Part of a small language model's weights.
Size: 15 layers, width 192, MLP 768 quick GELU, vocabulary 5631.
Architecture: value embeddings, short convolutions.
Training: a variant of Muon for these matrices, 206M tokens, 6296 steps.
Each number is 500 + 50 x the weight over the matrix's rms, rounded and kept within 0 to 999. Layers, rows and columns count from 0. Numbers have three digits each.

# layer 2 attention key, 192x192, rms 0.059, rows 142-191, columns 0-47
511486509505550444535443453425460477515562449504566538533463567499448508527477457459465478512457498472421418563551492462416443436525501537468417
547477443506515520524499498494536548474442504489448523450500455538448442541462501390386562492544506515511600492496526520625616497571554472516470
546405554426543353542479510517497509397431423423557491497445481428510550564528476579412545519628406398489546554526541511473474523483564507573503
438445595429621474555534549522539412463580506474500565560532523501564498474459427480540537357520414617482520496494538570532547583429496528573512
480527458444459440444519580480593493440527460430466451468490417529520417533567482484576517570466419427551497558473550511483299568576396463473543
485477570570416536514409461491527542347480500482474478482496474522558458454522548577456558458496509557541499475508386553499552499435498510475474
562576468455474568445460578491433497386430375521505567531538423528440487596518475474522538498495548501471460551548493436445571562447481493548419
554415533525496431503492418476507515485525529471442432430482473466517537528501512537492582534573549341512535510462555512426528496498511456564517
482453400544488400570408540565510473549505474481498529478432517486443548561482441431508587497445466570456530474453479557486573418497487439565506
474516572543473520455496517482620559449491590496497608496437502458400563521516450427478591491482564452559457489534450461518655392441393517576548
437551540547552465519492391625395528481574483496519507461463501471570507606523528486522459417477461584474472453589538558583548561547452575554498
542539520514570483538508502522529477413506564473439428500558444420475667460529546472472495468574471511562474473520566504450582645464490523473490
436612462396546496565574583457410495451418511490549424538530517459472546425450528507504510586565510504483499545466443489453456423520570503521421
410510472505590464539560449556566512520595511389508516522571492482508434581540479498530473486437441496475452460557500495518518469497478437629516
446437406465603545533580479447563499527442575490536499506523504402571419470536532566511480528515464427547508475531480545545515536484508427482484
509450562490510576480477391399502471468462522492396516531478485493455585518472496466570545436485427496513329435484525402511481540543539379576381
485466542507493551537529544534399528485472522542599562501504491402529468447535601464476520562565536464412485485500495461502376510530505466505580
512521583521545511509530548535514468446516505409480488543564607494457389530550476521496549482456566466508488500527509538473513504535531488531521
461465537419543436545409486564388413603532531377446584438594442523474619493424640505455450499497605523450514453623487543511503517488550368529512
462518528501423536536454510595420440513594509479476519552454582487543512486441455584595530488529513453547505566478479543419459519538440555399504
468559425594410529526477490507530462455489509507509546448470473543475479573528527493524531465500434478486540516478470535644482409449480458551457
515478458504447464508467521423582642502408435496474541379500435387420449554497468543518529465514486536512474564474511548478527590584530549568495
573437553481538493473551459454526496497567567403461486511387478436499529453417552508495487478427488472569439560503434512555478532586617556448516
530530450500547494557455445632565480445482566522417567509508505479493508481597558460478541466435475562355450442515436487439507372572483603556457
506566492467477506501478530514527519444468535464535455522535603564490535541567540490503526585516556506565511477491510493525579463486425527375500
588474412453421526562527555468459511505443411468572504457479541454431514462552564516500453429525533522420501425496493483498499511507485498452446
538537460437538521519610498663474448593499595489516534544585490533490580468558543621452506465463428517465498554544536548496506436549471484509388
520445455548522539528529514492396588578457574491500459537493524484571482539561617502541528387445477562466512494556432509520542437530551517371498
521507468486485639486388502591565502396554451510384542550554455530501449449553507573479389512656397329530452515604509605532471548415473531527495
402577421464496489450489540434572469446545524459464398556413551639590385434468496524515441448533536459470479366511508485520554506513556456459396
461524432455478517497563486459499436512430425467456449489463549474398508556491485454619500457453489512581550507512478405544437501531531537432458
511526417470561525407641487511529557514495423471418550451481530446502477508423469520565523452534509509488527583564628572465536545483481549493532
514478520553459454475554512502481572495327543552554516511621505526453466528384481476481645459510535539530462547399643536499614463544474479434507
487474441510513570522400419587524549447558479464456518496529503469463480462506512573503517486442481544454494542461440467487478594539432528452507
517572542505464514505469526482422466507481509537528434526468523548440493551482488473515552453483519471467501505562567480518492520553532475548540
567549438430494451449418480534578480379480427469569546548600529537594541410324447459506502508550475480547529514525538531524538485475535449517551
598556521630444417565512503446384498578549423487489452524441524424473436551453547495485418508427530467463586518445494516488477465575526405459521
511493493470470437571460512636600502499540492440445531495446493533427461514437464580569532456553522511421471504389438549479531533466489545434529
555491543543431565486450479532405427427487439446573474526512508623554443358489643421456476372545415536503432493471551607464521455543494475544557
478545514490435491640477449575549479480497480571542484507513542543467447385502464438476531445546576514538484461560465577387510463544550378535520
473453451487439529499535590475509464511526539581455473555441394468458486568588583446583571585514525445469395457457510512463552425510530553499477
524515472606507532508529542468470559542540562432483650560445458566509388577523581592429478556520510472444489462445519400487418471403466508483496
467514564623501520478498447497476522437471442553537408523521516544500635494550515547484456531491450532521552495567534429533475496445553560497468
513452487489499480550582484515499563424416429462502512506467528429483530535548431465562481533443497465540488516455509555569437484583431584489430
580513407582440448488489565431529459466457491494438573501574487522518468441512574568552551457505436493491534471569470501444461456505490572576510
512487503511534466409482475540533380469482494518477429485548520561404439401469572476465584562440489474482453492476474568426587534518448522418550
497459457524489507503548405521526416483505523500529561516468582501501486541538527515589454509465505481446521447486593486556522528479562489506479
542530505464503544472528535433442499480528558422509605465500570518525518497514431475413507405436438500583527476518437491481422468492505461491583
588469536487503515550443423561469499358586544551534575480374490590450516472524516560492545475559523467478483515484445463579521536514444455503464
432433533485473501538556441379610432588390630476522554564508590470467568569452396451564401486494498432539574532434451549533435552532502612427518
# layer 2 attention query, 192x192, rms 0.0596, rows 143-191, columns 0-47
510482467526491524509528499503507530502446501477443554468454478521495398568477521385394526474578537525512623456484565541605580485540511430465497
568387510457554319538477541491479539384394412436522442496442503441535577541517502584384582511630388407521537561545516511476511529424555536574490
455445586463595459538527535537557412466569516472504517553514510507564486461470464510519550360498442603488497517516553599502545599450496537539511
478500544560556583592501419553386529537514556587520550497496584454415571463461511527446487417483570546469500442539492492502683432466572543551482
556505448441612497529587574511487454653557452513561505491491521462448556552464495445562470544498528458494501520491610426539487512551541503516508
489416527505501443597526377541591553619565661487516436514473557488578426424443526495514456507532440507487550492462535523510412412496480495472553
459573501505505547496464576501528476539451445552588529549515536527533464479505534480502402468415460620463453488560486487567484511489458530437481
542537632470539545449588426441518529494474510515494446562551499505543456444547546560493438505572544417538450492496502409483409590491537570451467
523504395476513454556515493529406418547509405484488396543552493558609439460466540561527397554501435573431534494481534548476348608536575501435468
413499580595558444529465386590427549489572473494548538461422446437584479592518574487505455410525494540489536397575578596502556511484467510506486
436455471509420512438497524467457529577502433569563540470438553601511395480461452553540522548419545541450540523497384483482456372532515450515493
403634502434496492518577605464398494469414527499562447591515532432495572401445512512486512565559554525502464508500482489433463460520566546513400
451502479478496428530558489626560546552602481420510515525580513536519465573524466473527490525474426467509439474548475484582503435518544487596565
449448422475641514545574458463545500536450577517549509529537497402559428467529522568513498529519483447546508456510481536550487522465540421464464
533464549492493620513494395406487483474515537473440522535486507492463569540449471485566518453502483537525352416446455440532470503538554424568435
536461529547497564537506504543380545500477518545617556557489492383495494462531592440474589625528542450421502516530510443492366517503503498486591
506471486499537544536482487509478550531562495465524423542572442514513511558492464497421551512517458474501503547460491541482508462509609491464504
556513444577440555489584494474583594410473465595562413568389544514470359538557377511515582536484386500517529546371540488498496452475449586417527
455517488503414569515483534588384476489510504501461488565430605512523528462459439576575520469557559479530517562469463533417466500568416532429512
497520447590449516521466503531518472424465493492505522479467488530450472559485554492506535468464485449499563508457438504592489415425527453513491
485523559518580535441554496616404376497566565504525438604491512649578550427515521445509456534488556475492541460534490482502472395428442476440478
431530479512482544502471528564493536516406455588569515484591501577509479561581459506508489508562593528418566446522588496438546505408398434505496
541523437502497469565469414627508468461502547539420533550483483466483572451591574470470585470420484579383425484481412448401502420556504593510430
508562500432472483524489532506534543467489551460530461525560620567462525533575518485527510595493536539592539488506517498565578473495442528393523
427508539543555464450479459557512513497524589517381501547534454529531522504447435492458538586488443482552496562508458459476484511463519483522569
428488494578462476428350527369553562414511427506486450435433487507540414497454472421579493520513598493523514459454472451482462577475468494447552
504430451566553552534570502481395570602463617502484458514494490490576455541534606484525520389462472545461518522592474546519553425559534519368484
525518452491494609499432509577536555448562446492388524533512453516483473439542503570484426556664444344517495520567503575514469518422501502510457
411580426469489505458473539460566456447542555436451389572433538617571403415439457524499431489554558479497447349493469482554575499492570503480403
510507509454544463502532456364499459496459388449438451542553455523478543507433542464538540520487495502522561550505496558553406441496563476444483
496463570503389466617362489525473471456517531500538462547514483557479507542584548473474513573456512490522460469443428445527392486567473500546506
480525500446546555550468467518490459511676488453446463473396485460592552500553504492534424530474399467445514480580401486522371536445524507571469
475477555499534463467581561377442416563476505457549455511519502475496530562531418456502490471507545459540474466493548515489491430423537462576516
529526507403518568546554524464407500472552444492575461533503455548524532574462518426481546477438554501538514621500513512503530472455563507484530
488456554543519530535604482473427533625538591542397450456411432461385457568669558560495501481421530541454465484494504457462480542489449528457427
595517466618448396536518513440394491575567414484479458489477516402488436536466517489505408529502523505498596480464484498520484458530567421491523
532506495542504548400504490390406512496472529548602474490591514495566532489527531422437507568434460486591524496603572423521467496560514506564434
468513486492535494475534514482580520601512595557433529464464522374472467640524366598506523610464566454493495496576500433541486550493428526487464
545463445522587461385545573433408523473487494469460516506470505472516573635540528578531495555429432516488532525448533436566496497493455632481493
478456463549442539490540595500527451510496505611459423543446407502488507524573553491562565555526544447470407473446509496470526432512500529531441
546513494604507515470496529456507558514542565419489664526497447571517409558537567588451460576529525481447463421428489421508429428436466503503495
511469566626517505493508461466500514433504456573574428490565511508463577471583517524481437530500470508536549502571521451559468497477563549504507
464491497401533537476493580515552484517494474475530511483418496473514534407491466518481489502510461541548499508503494577534477543465477459539551
540518465558419432466467529434531471451471495470468569507536451523517475486501576565580576438487444462518549452603490470447472487509535547584530
501514433457421525521518540483500618496511520519517555484469480434568523536577477492528380472537533547511574521513551432560393450514517468603430
512395442516478500476522426522484451488558500500514616494428551464477555467541564504547425523513550487410548401483515400543560496457600467470501
517517525470502539475522551412414480467513545423490599490530583514533549458516453480446480405452465495570521463518416462475430483472510469515545
549494527511519529539451407543456483376584553537507570484385495556464506479532530504501562473547531487468473537498477489559518512547398480490478
568578502487550490420440563608433554407567332537431462430480427528543447416582565561435579515546491531469441464582545432472608493442439358572468
# layer 2 attention value, 192x192, rms 0.062, rows 96-187, columns 0-47
560529491510504471477416497471481483463554461513505467559413523568475549559498478492510428482407486637397553502560469511577443521508522466482469
400531477457553466397478476551503466466479412598515447545544446521534464523495481444480505511499519540509365509557526385514483585417561492545491
614449544507483516427540522527385478444465456431502506451519591589531510567486554495522543528485556575499558422478471500522460496440527506449429
486447462538498508512451540550642501474495453484529421427487526521495510505507554571515490431458464550458462521544515488500465550448499473556557
495552476518423513504404511468525512496534558460540590424510562499454521504487501475458421531485455499613496494409532502615389495462448631530523
558497432494556437538413511477452530457486492453533472513498502491470414517564512498566414439507496545582511543556544582471481486515456546505498
456468537579551480531469445425449495473500465531535443452509460510578448564517518557435478515477446440485506489524502517471499481470412523406521
479533549549509495414496591603457526502574497457513415509444469524509503585490527515492500515573581459535544501493504437521475553429535509505496
531572484540525525517571489433464428461522506481512454493480519440560437507541530492534512590457551493439455456461545500547616481543533401478431
504447453528496488509518443545488498466487490557552550500478474510503544489445483494472478457490506504599474491474462541527512574564507456414489
471426580413513399496440446388552420507536541485580481505506495593410479515533464518452525435444482390477493464516493481472499518489467517520538
515545459552582586440513563442533392537566533495493496541546590505450455501407520561435534435533434460450481586510555424570519539434491548458634
536514511459493472472521422537467493411541499526446455437573520447456488533539418584530615504558543555463448470563528573413561419492518467517533
527542543487516553597500515503423458488425470557464551529509450436450528532546543505471593565513558465455494462477565463494554622423517555455537
518480452508569534440536479512524411583469574461567426433417553500527474452506503457440547493554459517411553528522568400551423549522472522501562
465518479526534544529525460443535492469553497425538475463506407589469541446559472421535556564519469509440525573545457501573445547464423460487506
515537493491525530604540432465491425419479444552499505532557562467502554597541445449527482479498480535581492463404464534456599507556598447519499
550540415606465559522467422557414501482517516546541454459468448508455465518490526428482464499508586574515467507459513556568546581481464511435568
528495547538502521502480530501664460455476528506440426486541398505540436523480570507515486554518487467484519544499505473485513477503450439460530
506602408483452568507493528501548422361510488431484451429535504506552442473476444449553532504492461447520595532532537526377413501515582529420542
452451483488495488499508521439488458495467543605523428448507432477447513518513534482470470478615498538515505583424477503533478490507496552529482
467585465550480497548526403549451423472527418474383562508504511551477424474552523517518517441459464488435422464490557539526557472430477584518581
522467482518518470557577390512494555456513504533492601558425540468526456562469496535613535561585518388513531499534556435521508598469502535500547
431519463470488418430467434509523533473561557550496545528547454521551562407532570448595526470586546565586464604548520515549483469523477506483549
500533434564457541449542475503537541542515481492419567523551519524472504503501522474461607504511435560518439484536445452452512537428401546460528
516439452450431433453472521538511439429439604451487549496547505542501550630446588525429485482527407502490557488450480502541555562543510467409431
552421456552518545604487474544536462513468499459562508480486492516404498484560455420507530483494519465504426462438493423551509563371466484510524
498594572454380534516562460586464472447502522502539543464544501484448519466486436518501534438447560482440502517476493501487504428422489456458467
451483446519414515562419440594489458500607504524484493506559469504391487561477493501404556507507474522441490449426515443495450483500511492542567
450509501542510525567483528504435586505404515436559526445561583403501505485546498509444482508569471499520619490537476499579413505461503473531510
532540437542523386492466500448422492460522522461482454518428519510559466507463396433511505517430481503476386551469553579503474516480526537505490
510544464440448589437495415451496558477520525486439433507549458476522490593458565509526497464509509498553521374468496525489428620549425499468517
515501542503513553592520447422547589483502522451538520503475553573459508544497527482580514473412439444494515516563486606476463552471436438539550
550481511396443505479547497548539578560486552420447412500522466459537588518608568434523384464547529415478549558503509425497418502535540535460533
515572516522407496506544537596521469514456519431482495559530486555477529468495484530496489519458548419578546556491518487519525577566562449440551
495521491382510555514471561505512570472525462409523496478384541513465451572477498473536464492484476503602514532556526425430500508458476442566429
441488444559506474531454515412482531462473425573478443378637528485420465549526527437508573486371558481543542445493494492487546487409499529433567
437494484533397436461481482508418403386474411460479466512479492584393480528470394485496487481540504446574498469544487469518578501509521435460487
570466434487468518442478496486496482516509446642446505447527580591503601530509517406481519554518536437478523480431463545554475500463474451501468
601433449479463562401514527494497528539493447480512453501432537477560484521408537577458497562540595497566451543479553434539498537489446566509543
514434479464553472500433531476528543440401519552515506387559512544404472449564552559464507556437531475524538527519485545586516521501512493619453
548493523597548533541443479411560574434493508533530476475575507426515432571558478551489493566531462577432546518409552442414524397490488460447461
495487441477421478459458531532449494510553482503504603575511417555509454435538515533480536554621540504456513398501491586441499518522495421536437
490552601573442548440491503443531441475577381524525610490536396464514473569495539513506428614592520502500506500590406533388572553503518478585511
545617486450510546524527574430471451621514505419513525505561590466498553435488469484488544446539571474485616583446458485562521467458405503468540
530527511573482506541493586511512551526587487488502486483470499580489510515446486532510520438489539445553465549484561489469522511397536478496544
488444551512430499506506570475436582519516406536603578518475512497568540451516468425540483449588497528571471520522527451555458425551458434504493
526413547441525505444474613557550488506473448487401562580425466440493482470475512399474482449445502493479482491540505463483509506580411527507537
536514510434528488512433502451514481453566554467488587466523597497480481516436491583542563528513524508591394477526525548466466539517539492479519
428548430583530423513483572520405493557402497445533457476593410439539551494412530547531554478613529497492491491501547561493463556487451415542578
489590483384508468580554426527490546541434483481580484534540561456431471523586518530459474536561546494579552515525478439489518500413418464489580
504520524497435456430443477507549563539568482420426398562473466478447537655541454495517522484509495537509497467523500571502553493510397516548452
525528592408480447580462573548461428534468466493524459515478483504502434501502455413462492509541593609572532481546463498537482514574524428507604
489467438529458609581486511576474504400517557553456488501447533486504480516588479502492546481426518555489454656404545500490372489401456524496402
520494433376600482469472577559498539463412485462503491499486556508509497489473504429497475467491492460467467470451453584586546622545506530459489
496444541529536499412507514480572466502430461440476500524441449604523527397509526547456513532547496459516462546422537568447474422527530522388379
523482403521502541525495509545424484506459510518432428472557500573585503434499590560505486551508423537581462459514519518446449557483491565515469
525516364476482476540492494458446494589602515530450465434474404538467471440469505464508539524480559457480495562479478430400377542619448391565415
481544480461536493513446517571463523566544578557460570585595542451592470519466532515480605481474527497531456516471505449469465532448464429542475
528464512611500464570459557513467476430509439505605584443530505551412549536447572487498511617520473496493507459525449497442427541527470446507615
451451491477430480378471474595623489547429601530508524453471494468530464429497563478496556583517430526557544499541552626527438445522542524535506
566502642545554477552451591515482529538591518449483520459446522561480517486476485519503478503581572534428477515435508526459485563464613540531458
434405501409475619478519504537428550475587501499495473469517506490528549548495495503463592465467443565523525627489565648472470459546525485509536
471491469533431540505469542442533478502479622486499463595464536532538466401487510546578532517537466489495539486500519462491532576532428466524523
541543472499488450507457530505638592555488473470524478490468500536451510501466434580497465409489492582545490429485492499435504497481572589523565
473529433582502479444504538476475454527509534534502537479516590453550518434537445528590505552352465539519547441525499521425492560552553532443528
481506491454513524552517539490537475439491474469498444591498483560501479534536455425463530576439528529506537568503479565561496541530523506487529
519420449461542534436508555543509485458589464531523440478445420547550604578494565596535483479501572497496545507482454459552457459455548479509630
455437465424416555496467548487561437530458508589473446468459533434515518523506445470423548586539574450463434455443531626448593509514562563496459
448517481476539553537497426518507560536480469491497512561487509496589546578536508457590487487481479524469420481528506500493444457536530447365477
512514514469479549505517533429547525559474492467446453460488482420484499494532446605576510584583482482466448586467425542568452380476495522548437
449448566487534505631484470532461554508454522511509446538454524506443497449604495500464489426438485496439632358479474425450571389487519473470452
537564559595519546552478536460509536397530510536546464550516450546546482466425498515443499519525543460511401503480489491493414496523573442560536
514606469589431502474544406504512466430463436492567448558490532449536466459520500551391482523535456567474476467493402556525497477447497550552414
487510491473577443547518506459517440563502596510476578450483502530477544481559599537459534447496373500494498508471485497491518501415453499490519
456453516620507525569501557478530515554477557603531485543468545553517536503437484486475492530496508505523528588466420395547482582486474529478465
403557587439510472494476527547532547568477488616471490449488517535586599488513447469511528495481493480487566482446490558455470508452500493456522
567422576633513505427549561511521549498591639439612564520454459481562556475516408521461524449413500455517438409472525372503552568492439444408597
408466483467488422589400400426491601587532469490518476516495564507446488491680409605538536508469587481511468532446575494457467522488428414531578
499591503504459469581546559490549505543400415527486432508535490599508565566454373507518506553497567462527475588515536508432531487467400459555494
573503510469473581493482437419442457557503560529529475572478552500460513423445520484484430499464445468547554484555480486463547552498448508551505
521491449544424471458475493473479595565481486586494510544490474548453526517511454531483514481465441532510542507518453531520546499403499448512550
488607443486521473478604550453528480497506489606531462487517396579501552570581506532463558409551550528546484529508552440386573456582537433521527
527428550581463587544370534524502432445521527457550541455527480524469545550517425554582455475529478478415487492476516499446501367503507419358453
570486510481537498552439604424561482532427481502547522645426417491506455489547485528523520513502554477476454528463527574469497451552468531505409
418502497462535465524551524479549470509531502599617534432447439478512484469438450356535470412496402515428484549482538509540447442505485398621462
524470569512574526501548490433476501481491630498486568356521413520448516571509587608538573535547525483499513442527526458534526537492431501464580
543483626508494473530510561519519540527513404575514482520484473499532500541543573521477421471420565557481539480509489559495491483545488535491505
510461477524510514528460465450499595586509479572492455469570358479443556433469475499480522489455448560465500469509565528514564534528556488548500
418526503525472511443513473485526546462636565496490546490481462545486577511629522433515438474439577596517410565462507482451463476487555475490579
586411538533526457565435525488481486571554421513547528532443571486440521501502446511418517569484462508575380469559487415413477608544529389496468
513462535472528518471466560531477498530599533431472526531550516472468456461517478482578404581507398482529472428556592526439554568425523503499444
# layer 2 attention output (transposed), 192x192, rms 0.0431, rows 96-186, columns 0-47
499501467556532546496423590478503522457545382460479472451529472531523558464564537580530554515420591547462495460536487560521471451456505557504511
376613480433472501428536459544473508479496484567561483539522484517545578555463318494547495418501557512554405535553406443467504571473617425524537
505505480492526606399484527549488555507417517411555486451506619633419397524551629486523475527467512497450493524427492570477560536480392543560529
501413515556462459435409499564538573471517493412405478512487485462494508473579455535528468481481453540357458454446497494576503474403464519539534
517522429472477549573386546458579560497517589536527605457416424524507563510450461558472563471493502391502501506398514465562406536548460595528501
445516424531519437544498419472513569458510540528587523538495380579540481480547521522525482463505464558531531472530495588482524485495405524619488
530582473535599477584532487461603509504413426459521497532526550430450428502529561374445489441528607435535533503464561502492466533556501407522606
466486484499535492420504566498475563444527525468473409516481629543509497562479537480463455541452469524519537515508391516547446477457551494533508
563467456532512488579466477474411484488430470523470411583517572572535467509546571494469480634511501583521417449516447548461506467464455442502459
531432553500541500489546453491532505562523537455484567454543496533492574455541426538441503494488551551606585493486474505529500491482598488518482
505467551461539477512524549449440412557555599604473429517522558553457483556527505502477543504538555449565494476561453498554505486497602515540630
508496449527531553464547518516464423586530448496491520489512550450511496478507446591502488444526431430498528628535463518611550489481471546458601
448493416551441475624516463532421533398480546484527465519515506490496535555514474454494542552525483456417507539475367506460524380546461509484469
474550460500530569484445553442493484547450423480463494589594578432544409504489440454516625514552538458491547420561594518488492556445487575494492
413487449541505435479429513469550488487418531455525449498531580510542547526507561469425536452465529455472540471492518442504439538527546565363530
478515397470474551463526530470533503519508480430497460493417473492439587420607485446538549539530592506427564549468463581516449549431440473486525
560541532431555501542560402529415523457490434493542406509537503451556523571501470573450467475448493553525396482477513511465482492571516541528519
401466415540520550552489494448543478522575471515565501488487497439513385546484513443581423454509476570479462516362583560505461475470501514513550
532409527634476490437488525530633404403433366532481372483552453481483430537499556564496471526529428438533488518451516513500540420522444450526575
518531453461455516454457514524593449420506535495525432466467522509450377423504504409522506461495473457543480476386470581401395587530463421413544
437528554458390520466452563458548435546521532523475410521511499448477496467484515412467491510571448577520514552462469510477430448541480527481522
496498477523497432469590534422502579544535519470566420623492476387544469548439459415577447523496528529539463524501449636460499498455496510493508
531557500561531499390557526504538488483589523480534438543535475532548470609478426582505627437616605427416599469483449525504397492488575570495541
490511423425438403483504441470514545558503544470499496507508469531600528510571501405439509437546509491531538555504533571508522526469442562469538
493502456498388517532548538560512549549488478535437595465538504468601570520478396509474580482478438516530462453425469533421575495557447504489512
496467428586448401477575517534507466450461534515537566523428517572525528444476551488566481474488540477438463524444517407540507549524544499471483
481447587516470517503564436462522514458499456578554507552513534473462515485479462435448522460558559453487436418476516526492477517438447452417577
482524515398506490476552447473490449429443590506491471516555515469506476474500485525496523440457481523412509522481502466527437463464421410490440
550452462530517429456448473564548484479520476450449468480492406530454459564423391578576482478439456490503449391401478507541523589457536569446629
517586479555463581469505492443473564438422557548551474515576562486546480477581497525482506564543408473511564547560440524547353494439501454548527
491508539597463504531516516390452474504481521459469469458525513542451493490564578469416549532516495409553403509529522438484395502490463556501493
593524625497461383499486425478566508483507493442477397498489454537542503418478578538529505492518434524545521498524500462502461620474483470492498
545528528607495520573569534391505632427458490387460471426454610529409525532467463518513501473479458431491532418487464528465555538437450384541448
509455436451468576476498524541509494564460545499423534578521440539454569501451492563534427515610494489497439458588537512524423457506484596521440
454483500505393483552487474553539463511492389508474471477517478541544466535437437487565500531489511517493525575534544479507527553536489500496537
553516521362505554486506536414495556474537455473478458482469524542445499552530460481481497519476499470491531596577503460479476537423524485526483
419514426598493538469557469428494533446496482498520519564418616489508459526577502440592523549410572432560492509515479473573519513522428572524595
446499531510460412446484487535556511450486468548566518514376525459475431529566410498418597459521553461544443354572524545486601507531501431450482
558532512501515573523425474504530491419487578552432425517456550476573489434491489485466564559453547448485537482555504536510497510506426520506531
586487506512469565489454473497514545530521552514521481524513556498548506603360562551479508474510582521561511440481429528499470443502479489492485
566464484469569480482528506470538455505459609528575555477497545415361496469493559497476593527479504488467494439521452525490509526362427410593454
575500600561501482580459515456558508440461404482491529566501488514465506547493465484363466530561477482515531498388538477546516374407562509472493
500473388499541479461470480488513536533466481505520501532534517499455416424518560573484504592622473549450451403455499593432498527623515388518502
490528531586488532424460444393483441444500427541551507495470466518594583539497537559531507620602512488552504420508453559474457539517580445554426
559449429522524478523617529483336489551571409506436452503616586525476464477446465466494578498427564539439479547564466412532459453496436468517574
495450520526511502496485600549434498498561562527576432491452556388520536397433517472506567511542445515438471487448458447535481490502487465508584
556422546524492502516529608495533585534510435533605602492481508485522530424497421448562520461565527527498497632458528468502509520565477449500500
599476498499519471453583481468575471569453468430480488530452565518407507591508579478513565519449474484479508418534497572489451513450513560502475
512496564422513527488448471448488551496559476519597530401542532493501528523467491546552537589512542534540445490487452493436449554506511508560511
440515446561525417459513497530443427564420473451537467507569519444564536450462565469498594455600480584509444513520423526538469555564429464489543
531528486466444548555441444474476434526446461511603481503550552449450503485523438508481473491574574556524541499568573375481468493447495527505610
495622599443443521415543472435519557569492495459460507418469486583468435523584468517529541511490433490471472508511516562562410445570442443584483
484511604465483423445454512527481538621469494502525465520476471424569428566568503460534518546454503545414463571504530516446512486475502449417496
465557436582479541554457511588555591397599563582472453500479539438563479425537563442561536569546486565544494569493485447539414492541467487426420
523452559549474512538523527413519533501455551430524516659461490475484482510464607508502535556561534476530524458474456473433532510453411499589530
501511583535556456444464489485557494543478435459510486499478556568520537426494537552456420443547615535541512546427497538515432468484517493425398
559547494432569483409466482543533501465523550433467484550563503556621533422479515559489581520500480485567446427454479440566442484489484471562425
555484471602495501545506454500526470562521478574493451532458491644469438507515513515536489540478478476512454525539456444521396555517428543466439
481555497507478484448445537519497448585561531481447495534490505477601570557432507552473508535477495475460480437507480473479559555490502418521498
452517508584513480573512508499469462449493493464516559533553476566451476648470501503467523559538462475473458539538474594484437456531527514508605
519477454525403468404414455483532565505350552515467487549482508538541514524426529473580579571484465596513528548498564516486459450516577473535528
480458629474519559511524517510512514494486519473470515503486514562585475549374403543440487477523536452446489506474504549500583496429569580462557
472440529445523492483503502430574566491497599521437531524535483530522517508493593480543540543429439566426460516439527518447522528503525518433463
459502427517500467564501524491552531541500520565499521481549449515480447466462475567514454521479517434484504461535526522538554485464525557452516
486551501444411374403495573569530603500496453553498492449411455505519480481486526508469448452475436546502549516453562528435509534490502535446475
447559421494592576448519581504472552469380499533499412563518410431536447489450506515536543479395485539451512467490496509487582497510578465424423
544539520511485518472575425385514443447547636518409453530542573413535475481451587401496588510520503439459390550452447533547424470462531473527352
558455539410522454452525518507485469424498557487468417526471493477528621517493562501569416499562531494495513421495384536556519468510564525476587
525493426448446565482465512533564472545469463544439493543543523448483510558493461469536478450425585522524402428451404510400609436530550572526530
491477445510581557517597504475566564465518473409473506507489428522552501478509440460532506442502427539525468461488530446515474422562524462455488
460426520494505452508543505490579667544420510537426446431483508479463485520523517486512495461477481493458447640468452543519449506525545585485461
516447582485507538588470545539460528501425531535558422535542518535501531556553523432450454485496505459491570476476599509471533473472558455465479
595461487551563487509512532460475587615589471532536491500582493482566558389522541557472534526530517519470489401517414485563550564553558465511554
427576458499537506439519490484394444457417518536522490494498569444497529476491453546482494503529484517516493503429435524477481454561480586530475
482560484491509426522510443482510450505511557569411625472518500487517564469506502537491504447468465529541476528529532455461496498429482466435527
516486496597564545492521484475522511557516513553507529433466496530495535524521526513433477569495544539526511545548470453451519511458476602389524
404460481405511507472475476442505526541481453551508454383565460531557507471547434475564501445530471443568547487442515460501536425456585517521496
579514570540488395461476565467450512449553544444478481486435491361466460513492464532505491452439485499516491560462444446446569538540457396454534
453503505481516539560482474482621564597491575482521403509534547523514403563600471508524508502451547501581435559485541440477409491517482485542572
448518443508522514592539514442553490509558423548408471431474548573473532537449447492497538531442528530541547488568520394472582471600500507585553
546471562569545514395545523474476505530544544531560520577517590543408472391402493457517480505479481504572499471523481514484495453545453480481571
491446460502440497541508584511543553557428475595539525549512516600465509504506507502469468497479445541410563498525547521493600470481515471493531
510505513434486568477606532522511454604531472519550406424551442547522513535599461542522500462590486515476513461453468438497506427559561439579495
474511480569385507592429452527496494436513505496520489500500540498432496504566479566584509554570521527418444501499525478481472471464479465485485
576522437534531583515407501519517533590481438526543532515439395513434514445522430665548512498513610491536561559512560506441460567600514551462479
466482472476484458445518535506478440472578501545615523440565523529500493490483500418500441402492468504518475552534506591481510424477520447598469
506502539513538551492596452499575504525498559475556481496468431460465417601452516454512543573583544421491504526436539497539524493510458480471535
502469627534500458585522484526506484510478505545490548505544407503544497562571448553508482408474501594552638427571498617466469386488507495518528
516404462501493512530546492505442540515445482582558543476568367583522516465480544569491472470408522480440463401422483547570486491528533519490502
506512489518460443436498460499529512493512475440456498534489505547426508578635521430446476458545515488538547518451552477595548420538509540457527
560453493505552490558476480488468531548535429475539445485405573506553552522453463503477496491458517479554401450516540499523468627537602412525525